{
  "norm": "rmsnorm",
  "qk_norm": true,
  "bias": "none",
  "train_tokens": 903200000
}
Each number is 50 + 15 x the weight over its row's rms, rounded and kept within 0 to 99. Layers, rows and columns count from 0. The size before them is the row's rms in percent of the matrix's.

# gate: layer 9 MLP gate, 1536x576, rms 0.0642, rows 959-974, columns 432-575
# up: layer 9 MLP up, 1536x576, rms 0.0613, rows 959-974, columns 432-575
# down: layer 9 MLP down (transposed), 1536x576, rms 0.062, rows 959-974, columns 432-575
gate959 110:46 50 66 41 47 31 41 41 63 29 54 53 55 53 59 41 56 29 46 51 53 50 34 39 64 40 32 70 50 53 71 52 21 48 64 52 67 72 42 52 51 40 74 27 19 68 70 42 39 48 38 46 37 52 93 44 43 49 47 36 42 57 29 55 39 67 69 25 67 41 53 51 38 69 43 71 51 38 61 72 62 27 51 44 69 41 44 58 54 49 45 61 48 24 72 53 46 44 58 54 37 55 43 58 38 58 61 40 60 17 63 57 69 57 42 53 42 65 55 61 67 35 56 51 32 41 74 36 45 43 45 72 53 42 49 35 71 39 45 61 71 52 54 75
up959 106:40 32 62 35 66 46 63 57 74 19 60 64 51 42 38 47 46 47 38 69 39 57 18 37 25 65 27 40 51 42 67 60 60 43 62 33 44 55 64 35 37 46 38 27 51 26 65 81 60 31 58 36 36 52 37 41 42 63 53 50 54 64 59 59 33 68 48 57 36 66 51 51 41 53 39 64 53 58 74 99 62 27 55 56 30 50 41 37 47 41 49 54 48 43 60 47 72 36 82 44 29 43 49 61 51 30 77 54 64 64 39 46 64 26 52 51 00 52 52 36 52 45 64 39 36 56 92 56 47 39 52 50 45 46 40 39 36 42 65 70 64 44 69 45
down959 107:34 42 27 23 57 52 59 50 63 32 52 66 50 64 29 52 57 50 43 41 57 77 47 58 40 49 35 57 53 60 37 63 59 56 52 84 64 52 44 27 48 46 59 62 07 43 46 59 58 66 53 54 70 80 59 53 40 42 36 53 38 57 57 48 69 66 59 64 33 55 53 35 29 44 39 38 42 51 51 41 62 68 59 58 50 47 59 87 20 48 73 81 51 23 65 27 38 32 62 66 86 63 60 45 33 62 41 50 32 28 39 54 56 79 46 57 67 55 39 38 57 52 52 78 22 53 23 44 46 46 57 58 69 51 63 37 60 68 39 45 63 52 66 61
gate960 066:35 67 37 54 24 69 36 73 50 65 54 79 51 60 55 47 48 56 53 61 38 34 29 52 57 99 74 34 56 30 37 54 46 72 50 65 51 40 42 49 76 90 68 67 57 40 42 71 56 51 27 81 36 26 75 82 83 53 35 46 45 58 57 17 49 57 44 50 43 62 52 46 58 31 49 40 51 33 74 46 47 67 39 67 78 54 65 55 38 49 44 37 52 52 50 67 50 79 54 55 64 62 27 31 56 46 81 40 35 47 40 67 41 52 50 14 65 60 28 67 53 52 47 60 69 40 53 52 60 46 50 60 59 25 44 22 38 65 65 54 47 46 65 47
up960 084:58 17 50 59 72 27 64 18 59 48 43 42 60 39 49 59 35 42 41 52 58 60 56 42 48 32 33 71 58 73 47 60 52 21 39 30 54 58 65 72 49 26 24 48 38 65 49 24 47 62 77 28 56 86 09 41 39 55 35 52 25 40 56 84 66 45 72 30 34 35 56 35 54 42 45 65 73 76 37 64 53 30 44 55 43 40 41 31 60 73 63 80 51 62 61 46 46 32 39 55 29 45 61 51 32 66 40 47 50 74 64 37 71 56 63 50 34 39 40 50 68 46 48 57 43 71 53 52 65 38 41 51 61 71 56 69 51 56 61 68 42 45 42 33
down960 078:52 50 61 57 58 63 52 38 69 36 68 46 28 64 63 63 58 68 33 57 52 65 47 42 66 86 44 68 58 57 25 70 62 33 49 36 54 81 59 44 57 41 44 62 53 63 48 17 41 18 45 55 70 48 66 39 51 39 31 49 27 39 66 72 51 56 56 53 38 55 72 42 58 24 25 57 83 55 70 59 54 06 28 56 54 50 32 76 54 73 60 24 46 38 60 51 69 40 83 41 76 72 55 50 63 51 52 55 26 60 51 75 48 49 54 31 26 42 45 44 46 55 54 61 51 56 49 46 72 38 71 56 55 65 59 70 53 24 69 46 96 47 52 42
gate961 103:45 59 35 50 47 51 61 44 57 70 47 61 09 57 51 50 64 48 50 75 51 81 56 48 28 68 74 56 51 63 59 38 70 33 80 57 50 49 30 42 30 36 75 37 46 74 35 58 36 50 41 51 48 25 55 42 68 50 63 55 59 83 43 48 35 41 63 46 53 68 70 40 47 53 55 62 47 72 61 43 54 59 51 47 56 46 64 64 75 30 56 59 49 50 55 49 45 46 45 30 43 56 34 57 37 56 64 53 75 57 70 50 58 33 30 54 40 42 57 16 32 81 33 61 49 52 31 66 48 54 21 19 72 54 67 24 50 46 39 42 73 48 37 36
up961 106:59 54 55 35 16 42 57 59 51 43 50 55 48 59 43 70 44 46 57 46 66 50 63 49 69 43 25 45 29 25 50 67 22 55 47 51 46 14 47 30 52 66 29 74 59 59 21 36 50 38 60 41 76 37 35 81 21 50 58 44 44 50 59 54 64 56 34 42 52 48 41 57 55 63 43 31 59 24 73 41 38 68 30 52 38 56 75 44 42 66 56 68 52 45 59 15 38 28 47 69 36 57 65 34 34 58 62 55 42 36 43 39 51 43 58 12 44 66 66 51 49 10 46 14 47 51 50 45 57 71 58 65 64 58 44 49 60 42 73 66 46 21 61 79
down961 097:48 23 26 39 45 53 36 47 51 66 70 77 59 61 46 74 67 45 59 57 58 48 35 57 51 52 59 69 44 60 47 64 64 40 49 57 74 60 45 64 36 24 53 68 65 37 59 49 45 35 63 60 35 54 26 38 46 35 64 26 57 72 59 40 56 50 73 38 47 66 59 45 51 68 33 43 55 46 32 55 54 39 58 32 46 66 51 66 47 74 50 53 43 57 77 58 31 46 35 66 41 28 81 38 34 32 32 49 27 37 51 77 19 53 58 25 57 43 63 34 46 54 40 21 61 61 39 44 63 55 61 74 46 53 48 51 56 48 71 56 69 41 50 57
gate962 096:62 42 56 70 52 47 46 30 45 46 62 54 64 56 54 43 39 70 30 86 73 73 38 30 42 21 32 78 27 50 50 84 19 45 40 62 19 57 60 63 47 56 17 53 69 47 50 30 49 59 34 13 48 85 58 55 46 60 58 39 67 40 77 57 43 31 59 70 43 93 35 77 43 27 62 44 66 49 57 26 62 36 35 63 62 62 43 58 41 53 46 62 46 69 41 69 53 61 19 60 55 26 57 39 42 44 32 40 51 62 52 56 63 33 84 36 66 46 39 49 45 73 27 36 44 40 37 03 50 39 44 41 38 37 36 49 58 66 66 33 37 29 50 61
up962 097:68 85 47 48 52 36 67 58 39 55 50 47 83 49 63 47 49 37 17 32 54 41 38 45 66 54 41 53 49 42 31 44 46 57 58 37 47 31 57 45 19 26 40 60 36 36 50 44 28 62 63 18 66 57 48 45 61 52 50 52 59 66 53 44 37 41 45 64 37 49 60 42 48 36 56 39 44 79 35 30 75 50 71 29 51 30 58 60 32 36 68 79 38 65 50 36 31 71 57 43 59 67 70 47 66 68 38 65 56 35 69 65 49 48 39 53 67 56 44 51 68 64 31 67 46 41 25 36 66 82 45 38 56 74 65 49 45 60 58 43 48 53 81 43
down962 095:51 57 68 31 32 46 42 50 53 60 60 70 98 36 76 19 56 37 58 47 38 82 53 95 51 69 58 40 73 57 59 51 23 44 56 42 66 57 43 56 52 52 59 58 55 31 61 41 83 64 39 60 25 60 51 71 58 28 56 56 73 56 49 60 52 52 47 39 53 51 56 52 52 59 68 50 65 50 43 70 24 42 60 51 73 41 52 30 46 65 64 43 56 42 40 57 65 45 64 37 56 72 30 54 53 51 70 49 52 50 56 61 40 34 47 75 40 39 47 59 80 46 53 43 77 55 51 76 40 69 24 56 55 29 69 81 60 37 45 60 24 71 75 53
gate963 103:29 47 78 46 68 48 43 41 53 80 56 38 39 26 51 48 44 68 76 48 55 74 57 67 36 35 71 60 56 51 40 26 58 70 42 51 35 70 42 57 67 66 38 55 35 26 51 55 28 33 47 30 52 29 57 13 53 48 65 63 46 76 53 32 60 33 27 57 79 46 48 71 73 26 58 54 51 47 71 49 54 19 32 58 41 47 71 41 73 57 37 38 44 52 74 68 43 09 48 64 32 43 56 30 50 55 37 28 52 56 65 27 69 33 48 23 38 55 44 67 50 50 53 70 20 35 37 36 62 47 45 43 57 40 96 62 41 22 14 88 44 62 54 47
up963 096:58 51 62 41 50 63 57 49 67 51 34 46 62 34 78 79 50 81 29 23 53 55 44 68 65 39 54 12 48 38 62 36 56 52 60 46 21 30 56 52 64 34 51 53 30 53 56 39 28 66 41 48 31 52 30 59 78 37 50 85 71 38 52 57 25 54 46 49 70 36 50 34 41 31 39 25 42 72 61 45 63 59 46 40 67 41 68 44 37 49 45 48 53 34 73 30 71 66 44 04 51 29 59 45 61 60 48 42 14 57 42 30 55 25 46 00 63 48 43 33 29 47 31 65 42 60 28 60 25 56 38 55 60 64 58 50 54 87 52 70 31 44 14 55
down963 103:41 51 34 46 64 36 32 33 48 46 66 46 16 56 44 64 60 47 65 39 46 39 51 34 60 64 57 35 50 46 50 60 55 65 47 32 72 55 43 34 57 65 48 40 75 53 53 61 47 71 30 74 32 63 53 44 37 19 43 68 58 52 69 66 40 75 39 18 24 66 34 65 51 66 40 46 48 40 56 43 44 59 27 38 64 67 60 66 45 31 29 65 34 39 39 41 49 49 56 59 87 40 42 55 61 57 21 56 48 29 49 67 49 42 51 56 28 28 22 64 32 35 57 43 46 71 48 53 52 61 52 30 37 31 84 38 48 58 56 54 31 60 46 66
gate964 109:61 56 61 75 45 51 50 31 83 53 58 04 16 78 55 28 50 48 58 66 36 30 64 04 37 57 57 40 38 71 46 53 40 51 15 20 54 79 29 36 32 49 42 51 39 56 54 63 41 53 46 57 47 75 66 39 45 84 65 21 53 40 80 64 72 56 75 52 26 47 47 47 66 25 63 55 45 52 38 65 55 40 23 62 58 27 52 50 35 85 38 20 40 46 43 29 45 40 64 42 59 36 59 27 49 49 31 57 78 42 36 61 49 26 55 73 44 50 30 45 61 63 47 39 30 72 43 59 48 28 36 60 60 34 51 28 39 37 57 33 46 63 63 56
up964 107:56 80 54 53 35 67 53 23 38 51 53 34 54 42 50 33 50 58 83 33 34 37 37 38 47 38 56 83 36 66 41 44 58 44 56 52 50 42 62 35 39 67 76 41 33 77 40 57 54 42 20 68 63 70 52 21 63 60 54 67 54 29 67 41 48 56 60 43 55 59 93 32 37 59 53 57 63 41 36 52 51 35 35 70 46 60 34 32 79 75 48 75 63 67 31 49 49 54 79 45 70 47 56 67 46 34 35 63 54 48 37 51 60 35 57 42 15 48 57 26 43 52 38 70 50 53 51 55 56 87 43 43 39 46 34 42 47 64 78 59 33 43 42 65
down964 101:46 58 58 27 48 34 60 41 63 57 47 58 50 56 54 59 43 53 67 69 72 40 61 43 37 37 63 90 45 72 37 55 39 57 52 40 48 61 43 54 32 40 63 54 34 45 71 67 44 39 58 58 50 37 48 45 34 51 44 55 74 46 69 62 69 58 37 57 56 48 65 60 47 28 70 47 50 27 58 49 54 47 31 51 44 21 40 50 38 48 72 84 54 58 42 57 67 33 66 46 46 28 44 41 83 61 49 54 22 81 44 53 52 30 79 55 82 34 49 48 35 27 42 62 41 82 55 24 51 45 29 52 38 46 52 33 55 17 73 52 34 71 40 33
gate965 106:39 47 73 31 48 59 60 61 50 59 39 74 14 69 37 73 45 54 60 48 51 47 68 48 59 32 51 41 68 57 33 43 78 53 44 42 45 57 41 81 99 65 30 59 63 61 55 76 48 60 63 53 70 56 47 64 44 49 29 46 68 44 76 42 61 54 55 38 72 48 49 68 77 28 75 56 51 49 99 90 40 25 53 53 72 42 47 67 62 45 48 55 63 68 62 66 55 65 56 64 09 59 71 39 44 46 51 46 45 63 60 38 52 49 46 31 54 67 46 50 51 66 35 41 57 37 47 34 49 59 55 71 24 35 80 53 62 57 63 27 42 65 58 54
up965 120:24 32 68 33 65 57 49 60 53 27 45 55 53 62 43 49 51 59 49 51 28 39 71 27 47 68 27 60 43 15 45 49 25 59 57 61 69 58 43 61 69 49 33 45 39 63 53 35 58 62 76 58 76 48 64 53 60 36 48 38 57 16 50 39 62 46 58 06 39 31 71 47 27 48 57 70 55 31 57 46 37 56 49 28 29 55 35 79 58 56 53 86 57 46 59 68 45 55 69 49 27 60 67 65 41 58 53 53 44 52 59 51 23 62 42 26 47 36 81 50 20 53 40 80 39 42 51 56 47 52 01 77 34 38 67 46 75 69 62 53 43 31 59 75
down965 109:41 53 30 23 69 63 82 46 79 55 51 78 45 71 61 40 49 60 65 34 19 47 53 56 51 44 69 18 30 49 57 64 31 60 59 57 50 48 69 51 42 43 61 48 66 34 59 29 48 72 54 45 55 65 81 41 45 54 61 33 45 47 44 49 41 44 58 25 62 42 41 59 61 45 46 15 31 46 61 55 50 49 48 52 32 46 54 29 33 61 48 64 42 51 54 22 69 57 59 75 35 59 56 67 22 46 42 35 52 54 55 47 11 58 70 50 81 60 51 45 39 48 60 62 45 63 45 49 55 34 40 76 73 53 58 43 76 70 50 61 28 59 30 47
gate966 102:57 38 92 49 61 59 56 55 41 75 37 73 61 46 78 48 40 55 29 97 71 43 38 56 67 73 62 48 49 39 67 66 50 40 34 35 55 35 58 46 50 49 37 53 61 44 63 74 39 62 65 49 47 22 63 57 71 41 52 40 48 26 21 41 53 46 42 50 58 39 65 62 16 53 54 65 56 45 11 26 29 56 28 61 54 66 35 40 73 30 19 53 52 81 56 72 37 49 45 56 52 19 28 55 40 76 53 70 60 43 48 37 48 37 31 38 38 65 74 37 48 43 69 40 49 69 89 38 61 65 36 42 57 48 39 64 17 44 58 38 51 44 57 46
up966 102:40 48 36 72 62 46 66 44 32 52 64 32 67 55 44 40 41 72 41 44 57 30 69 65 51 60 60 52 49 79 78 58 52 29 43 41 78 59 38 50 55 48 34 27 41 44 72 61 49 44 59 59 34 61 34 42 15 69 63 74 53 76 68 52 33 26 53 49 64 48 68 27 40 68 71 57 57 39 53 41 38 52 52 48 56 51 40 43 53 66 46 50 35 38 50 68 43 56 39 59 71 55 64 66 44 50 33 43 35 37 40 46 43 62 28 58 20 79 73 44 54 50 47 32 78 41 44 34 85 52 62 62 60 47 38 62 53 39 70 43 41 34 63 72
down966 104:32 44 38 64 25 50 56 53 21 70 71 43 50 66 30 44 46 72 94 48 48 27 47 57 64 44 44 33 39 69 46 32 57 41 26 40 44 58 52 67 74 50 41 52 55 52 50 54 50 61 65 59 38 47 50 53 03 42 40 52 55 71 70 34 22 54 43 71 42 42 53 58 65 44 44 37 41 62 54 30 42 39 36 38 23 62 90 47 65 47 39 23 41 38 38 39 57 38 70 71 50 55 67 25 33 45 34 42 28 42 27 56 49 61 46 34 57 47 66 69 39 54 53 61 18 45 28 46 69 63 68 54 68 34 62 45 25 49 61 61 58 24 75 43
gate967 097:49 53 59 28 70 40 21 77 83 46 34 65 34 38 74 88 51 32 62 58 35 65 23 58 40 59 34 53 63 58 73 64 59 77 59 52 48 55 46 55 61 55 59 10 46 64 31 51 42 22 29 29 37 35 53 47 55 22 31 99 34 57 54 52 25 58 51 53 45 54 57 53 53 32 38 77 61 33 47 51 37 52 64 51 45 25 67 46 39 60 47 46 76 51 63 46 60 46 60 30 61 59 36 55 40 73 44 41 58 68 58 67 61 58 61 43 68 42 72 54 70 58 53 56 56 47 79 84 47 57 55 66 75 38 63 74 70 34 39 66 46 98 54 53
up967 094:52 50 26 72 46 55 57 68 46 43 52 47 40 56 57 44 37 65 45 66 15 43 58 63 56 39 48 77 39 41 45 52 70 53 42 31 32 47 52 35 71 46 52 69 44 25 25 50 58 41 60 63 39 43 82 30 31 49 40 51 48 81 51 50 66 49 27 39 65 33 64 59 35 12 44 53 60 44 19 54 81 40 63 50 78 29 77 62 38 34 47 58 51 29 72 47 36 34 47 30 46 42 57 56 65 53 59 77 81 57 54 51 31 36 35 58 30 71 52 66 39 61 59 60 52 52 28 36 41 44 77 35 20 57 35 60 59 53 56 51 62 77 17 49
down967 103:55 77 39 25 52 44 52 40 70 57 57 81 54 64 46 56 46 35 44 44 32 52 69 48 43 38 48 37 88 61 48 25 36 54 62 44 63 59 55 23 78 61 51 49 66 47 41 51 36 56 54 45 51 57 35 55 49 40 48 59 49 26 57 49 40 30 71 60 42 52 37 60 72 59 20 38 60 63 41 31 59 58 67 42 32 39 70 41 45 44 42 45 36 40 55 38 90 56 58 43 31 65 68 50 40 48 58 11 56 37 59 58 44 40 54 54 49 50 50 69 50 66 32 53 52 56 61 71 39 57 54 62 89 53 65 64 47 37 27 44 47 62 28 51
gate968 101:54 41 44 59 35 98 35 42 50 39 66 68 73 69 53 60 53 64 58 56 35 77 55 40 50 49 62 64 37 69 46 54 45 52 69 57 26 42 61 58 49 57 48 46 51 46 44 58 57 65 42 47 55 59 45 51 39 66 55 57 44 44 42 32 62 70 53 62 68 54 45 34 49 19 72 58 68 39 39 25 58 51 33 94 71 43 69 55 47 26 46 49 57 43 58 47 42 58 72 36 44 52 48 50 82 45 53 43 24 20 72 61 66 55 23 47 62 42 46 49 44 38 13 50 42 53 35 62 65 50 55 79 74 35 57 61 54 42 72 43 36 61 29 23
up968 109:61 51 65 39 49 34 62 93 59 49 53 39 66 70 57 89 48 37 29 51 51 58 65 60 52 60 56 43 43 54 54 57 50 76 58 57 67 42 53 52 59 57 68 33 51 62 41 21 32 47 44 46 05 41 20 18 34 60 67 27 30 48 59 58 79 53 43 54 38 51 56 31 43 83 53 46 43 52 70 90 62 48 58 63 50 68 47 25 72 50 52 55 61 47 49 40 77 29 51 37 49 71 37 70 60 57 89 54 42 59 18 51 46 71 45 38 75 18 41 74 49 33 44 56 43 20 58 58 36 49 54 52 64 42 40 62 58 52 50 66 39 82 66 72
down968 103:49 54 60 28 40 64 31 53 51 55 41 41 61 22 50 82 47 50 15 39 61 43 50 55 43 60 99 68 28 27 56 40 51 33 50 43 49 47 31 57 35 44 43 46 23 36 39 44 69 62 49 56 44 46 67 53 50 44 49 40 16 64 36 59 71 52 58 57 40 59 55 51 27 48 29 71 48 51 50 79 64 52 55 60 65 65 46 62 57 56 43 67 51 64 40 42 76 65 45 49 31 56 52 76 50 43 57 38 64 12 43 69 47 79 51 43 48 38 25 67 42 28 50 65 63 53 36 78 64 64 20 74 84 54 68 31 70 45 52 50 19 55 35 49
gate969 093:32 68 59 63 65 53 53 64 56 39 41 58 36 61 62 44 17 62 31 60 49 47 48 42 37 80 63 56 67 52 61 40 25 33 79 44 50 36 68 57 62 53 62 29 49 32 38 60 43 53 76 36 38 40 51 37 66 61 45 43 53 58 52 61 58 62 67 61 41 70 23 48 50 59 43 42 50 25 64 20 63 57 46 54 72 63 41 40 60 35 45 46 53 50 77 50 34 49 44 29 49 83 48 54 72 62 53 39 57 54 66 40 46 57 48 35 61 50 42 67 61 59 45 62 44 40 18 47 58 54 53 44 36 61 47 49 87 58 55 29 52 67 54 55
up969 103:29 57 64 31 67 52 42 36 50 38 29 78 66 29 76 26 66 54 55 61 40 77 54 68 44 70 43 78 49 28 80 57 37 52 68 42 35 43 61 46 34 72 43 32 51 33 67 52 63 44 61 49 56 42 33 59 47 66 68 59 82 59 46 67 40 40 58 70 39 22 58 70 35 48 56 26 29 18 56 40 35 50 51 49 43 51 47 43 56 31 45 61 31 70 66 66 31 31 70 61 67 49 74 41 70 48 53 47 66 58 45 27 28 68 35 59 66 57 52 48 62 46 46 60 48 59 38 43 37 43 21 48 29 48 51 44 61 64 17 61 66 50 44 89
down969 101:41 36 16 57 48 42 46 44 29 58 61 69 15 54 56 40 71 33 71 51 19 31 44 32 67 22 23 69 54 38 79 56 47 63 20 39 23 54 35 34 22 59 57 50 39 58 52 47 60 70 31 39 79 42 44 42 51 40 68 71 45 23 54 48 43 66 53 58 72 61 35 45 38 78 50 73 39 23 39 48 46 57 59 72 40 39 35 50 27 61 43 50 44 73 44 45 42 50 81 57 69 63 47 62 35 38 69 47 40 49 57 54 40 60 88 50 51 71 43 42 45 24 67 41 69 48 26 40 46 49 52 59 76 65 41 46 75 87 45 44 42 48 41 42
gate970 105:70 45 40 40 53 65 63 40 42 64 25 34 44 53 57 58 44 45 55 33 51 46 43 49 58 36 45 55 57 46 66 61 50 72 68 54 32 61 44 37 57 31 52 41 46 65 47 33 48 47 55 59 73 46 53 64 37 41 50 90 24 42 55 27 34 56 55 44 42 40 49 62 37 49 48 39 58 54 61 73 34 26 28 47 43 53 86 46 64 54 48 48 71 48 45 55 49 54 25 51 37 41 57 53 25 64 62 77 51 27 81 56 58 44 51 40 33 48 45 34 68 65 42 53 44 77 56 62 48 61 39 62 55 47 77 49 59 57 32 43 44 41 43 57
up970 108:62 45 47 50 48 68 20 43 62 55 26 53 64 60 53 44 64 25 53 56 20 56 63 57 57 32 73 47 58 47 89 42 48 59 60 49 42 74 64 12 51 63 24 48 36 59 65 58 38 48 48 48 57 43 55 24 66 51 38 48 56 70 48 46 46 42 64 71 50 39 46 34 68 51 57 50 44 46 40 59 24 34 44 31 45 57 54 54 65 43 61 36 26 37 15 50 57 36 57 55 63 35 59 51 57 58 50 55 62 54 49 55 67 64 55 54 30 48 50 38 56 74 34 61 66 63 34 46 72 68 48 62 45 45 52 51 56 30 47 45 27 54 48 44
down970 105:62 45 68 41 55 61 53 43 33 75 63 44 81 43 46 38 39 37 51 40 50 44 51 67 43 55 45 44 38 52 67 38 58 37 70 77 56 55 61 26 34 45 36 41 49 65 29 57 74 22 46 41 25 50 44 60 23 23 53 31 69 27 46 56 45 73 44 36 56 59 60 50 39 14 72 70 48 49 38 55 68 56 40 61 47 59 45 52 61 39 57 40 35 56 88 41 46 73 44 48 48 34 38 38 31 53 59 41 72 44 66 55 53 12 59 41 35 49 59 52 41 30 57 52 30 49 44 41 65 61 38 79 49 35 62 42 45 42 48 71 43 32 56 39
gate971 093:47 35 48 93 48 55 66 14 57 68 42 45 38 58 47 52 60 35 42 49 20 59 47 58 52 92 65 28 50 51 60 50 52 57 46 52 63 31 64 29 45 59 86 39 43 45 83 31 46 72 72 48 22 35 53 34 39 55 75 60 21 50 49 66 27 99 58 35 14 51 41 25 44 60 46 92 56 68 44 68 51 48 44 62 48 50 83 49 70 37 46 58 59 67 46 02 55 50 54 68 41 48 48 60 54 44 45 00 52 65 72 41 72 23 77 34 40 46 51 69 49 55 68 52 26 57 50 53 55 37 50 51 67 39 53 60 55 49 44 64 52 43 50 78
up971 101:71 62 29 77 66 51 69 39 36 58 52 53 68 49 55 56 67 41 29 50 65 49 58 30 68 59 85 34 70 46 40 16 62 64 43 31 57 50 64 44 28 64 57 45 64 47 50 41 54 41 29 55 57 43 49 28 38 76 36 54 46 57 67 52 44 82 57 50 54 47 34 46 52 40 17 59 28 61 53 35 49 76 62 36 63 43 55 50 53 42 58 57 72 43 40 40 21 50 26 33 49 55 44 45 14 16 59 49 53 87 48 59 24 55 50 51 54 28 52 34 75 17 46 38 31 36 46 18 59 45 55 28 30 24 26 54 63 46 57 27 52 54 44 63
down971 094:61 48 32 40 54 34 43 76 46 51 53 22 64 37 44 66 51 25 39 59 41 20 57 63 63 57 76 99 63 59 57 41 41 67 43 41 54 54 51 50 38 89 59 25 32 58 40 57 21 48 34 46 28 76 49 55 68 37 33 53 54 58 35 22 25 35 47 55 57 75 26 33 59 38 43 09 48 74 54 46 55 62 64 45 53 50 60 18 56 53 23 34 61 35 32 64 59 44 37 58 61 81 79 11 63 40 73 33 38 40 42 74 70 71 61 65 27 81 43 43 48 43 44 63 64 18 55 45 39 46 46 35 45 47 57 62 53 28 27 46 74 62 66 42
gate972 104:29 40 36 48 69 62 29 63 43 78 38 53 55 42 30 57 49 20 57 22 55 39 59 48 65 31 43 39 35 28 48 59 58 64 46 15 50 45 57 48 51 43 50 50 54 55 75 44 63 48 45 68 41 74 50 41 51 76 71 58 26 87 68 67 43 74 45 51 76 64 35 67 76 53 53 55 45 33 47 41 80 42 41 76 61 32 31 49 63 54 32 44 48 38 67 36 46 43 48 54 33 61 43 58 62 26 45 51 52 38 43 99 57 32 53 63 63 38 55 58 31 38 52 48 56 62 63 68 60 34 65 79 52 54 75 58 66 52 54 73 42 51 34 61
up972 101:58 40 82 56 58 65 68 64 27 34 38 49 37 50 55 65 52 37 60 45 51 22 44 73 64 57 52 53 15 29 33 48 65 53 64 47 39 58 50 49 47 76 45 17 50 47 51 49 50 64 23 69 68 43 64 47 41 72 47 38 40 40 61 50 54 00 41 18 46 55 51 55 48 56 68 37 39 59 41 21 80 53 74 63 53 37 55 85 42 28 91 60 26 57 17 54 47 34 66 40 30 42 17 42 44 52 21 77 61 50 46 39 77 36 39 53 27 54 39 44 50 60 56 52 43 15 38 36 63 47 57 37 28 72 50 30 58 35 15 17 60 38 66 57
down972 103:48 62 07 59 64 58 50 56 46 49 29 77 46 16 79 42 43 84 21 47 71 62 36 49 67 67 41 74 49 48 53 49 43 47 46 64 58 49 47 81 63 25 40 69 56 60 53 63 57 63 78 33 34 23 47 53 25 26 37 49 55 64 67 49 50 19 58 64 71 49 54 51 85 74 47 49 59 39 51 41 28 34 78 62 49 52 46 45 44 55 49 43 63 39 54 46 42 49 08 43 61 58 32 47 63 43 32 45 47 53 60 49 96 37 55 64 45 54 23 39 42 43 78 79 50 51 59 38 75 55 51 43 62 67 60 40 42 47 67 46 29 40 09 49
gate973 102:54 39 63 83 81 56 48 43 60 62 83 50 52 69 50 80 57 56 59 60 62 75 41 68 61 36 53 53 58 32 43 39 45 62 45 47 70 82 44 52 62 54 04 43 53 43 36 25 47 20 39 69 47 48 29 35 45 61 41 29 60 62 63 62 46 65 79 49 32 45 60 43 53 67 60 58 63 33 65 73 25 66 22 59 48 20 59 67 47 64 56 65 36 37 35 68 31 52 45 66 64 61 45 39 41 55 25 57 53 71 63 66 72 36 29 60 34 40 47 82 50 18 49 31 50 62 64 55 53 59 27 00 50 43 55 43 17 50 71 63 38 37 32 31
up973 106:28 31 63 45 60 26 52 42 53 56 41 57 68 41 63 61 67 41 43 61 45 84 46 77 58 50 79 48 28 56 58 68 31 34 34 49 33 58 77 58 75 38 17 55 37 44 43 14 42 29 23 52 60 37 30 59 41 59 39 55 61 55 51 45 40 61 45 44 33 54 36 68 57 50 56 52 23 43 38 43 36 68 46 35 59 57 57 46 79 43 49 40 52 33 57 47 51 52 34 58 69 99 10 47 50 33 48 60 69 73 55 39 55 54 42 32 39 43 40 76 84 30 54 32 51 41 52 63 34 46 85 20 83 67 48 49 75 48 50 65 46 37 53 40
down973 105:47 41 60 35 69 50 70 58 46 32 59 56 66 28 49 64 61 65 44 61 59 26 75 57 60 73 41 75 61 48 27 70 23 00 59 62 45 53 47 56 77 52 67 58 36 22 38 25 24 32 62 45 64 46 57 36 50 93 30 44 49 42 55 38 78 51 85 59 53 52 38 68 44 45 47 32 48 37 48 64 29 44 81 54 33 38 44 41 60 37 53 49 58 46 23 11 28 56 27 57 53 66 48 46 43 38 49 58 51 66 56 57 63 40 43 59 47 41 56 80 36 42 31 48 54 48 44 70 61 34 68 23 52 15 33 70 86 55 63 36 53 63 30 66
gate974 086:56 42 17 28 48 72 47 73 36 64 50 69 66 61 44 47 01 30 37 50 39 33 62 44 08 53 54 54 37 51 64 52 64 76 56 42 34 53 63 56 43 53 61 30 37 64 43 54 88 72 25 41 27 24 61 42 60 45 73 58 14 58 60 51 30 60 66 62 74 24 62 55 35 32 78 41 84 35 59 55 37 34 23 51 54 73 74 20 49 42 66 48 67 40 51 34 38 59 55 25 46 45 62 36 59 55 59 58 48 29 59 79 42 40 48 55 61 49 53 48 57 58 67 56 65 52 87 67 47 43 18 61 40 27 35 67 77 52 35 46 70 57 73 31
up974 094:72 49 32 53 49 27 54 63 47 50 66 73 47 62 46 56 63 45 80 69 30 56 36 69 50 79 56 46 54 78 23 62 12 43 57 56 68 39 43 37 54 67 57 52 38 77 68 36 55 42 52 54 59 78 35 56 07 61 39 62 41 51 45 42 49 45 47 58 41 80 64 44 61 49 61 48 36 43 50 36 37 53 82 55 55 55 49 55 42 57 44 54 50 46 46 41 55 35 52 43 33 55 73 64 68 59 50 34 54 52 63 51 36 45 65 68 51 53 30 44 53 45 37 37 46 59 59 78 59 78 82 24 24 58 38 32 42 54 54 59 61 43 61 56
down974 091:60 50 41 91 47 50 30 70 63 64 54 68 40 15 52 30 58 50 21 44 50 48 59 40 45 53 56 69 30 47 22 47 41 47 54 24 74 54 73 19 34 64 38 76 42 24 62 39 57 55 81 62 55 62 63 50 45 61 37 54 59 43 55 45 26 48 68 47 35 46 16 75 52 35 31 41 59 53 47 47 45 57 45 50 77 62 70 48 27 67 58 40 82 53 27 18 54 50 25 25 56 56 49 49 65 57 50 58 06 65 49 58 50 63 44 69 45 60 46 37 64 94 52 56 40 45 26 61 60 42 84 48 32 43 41 37 45 41 55 54 61 40 40 56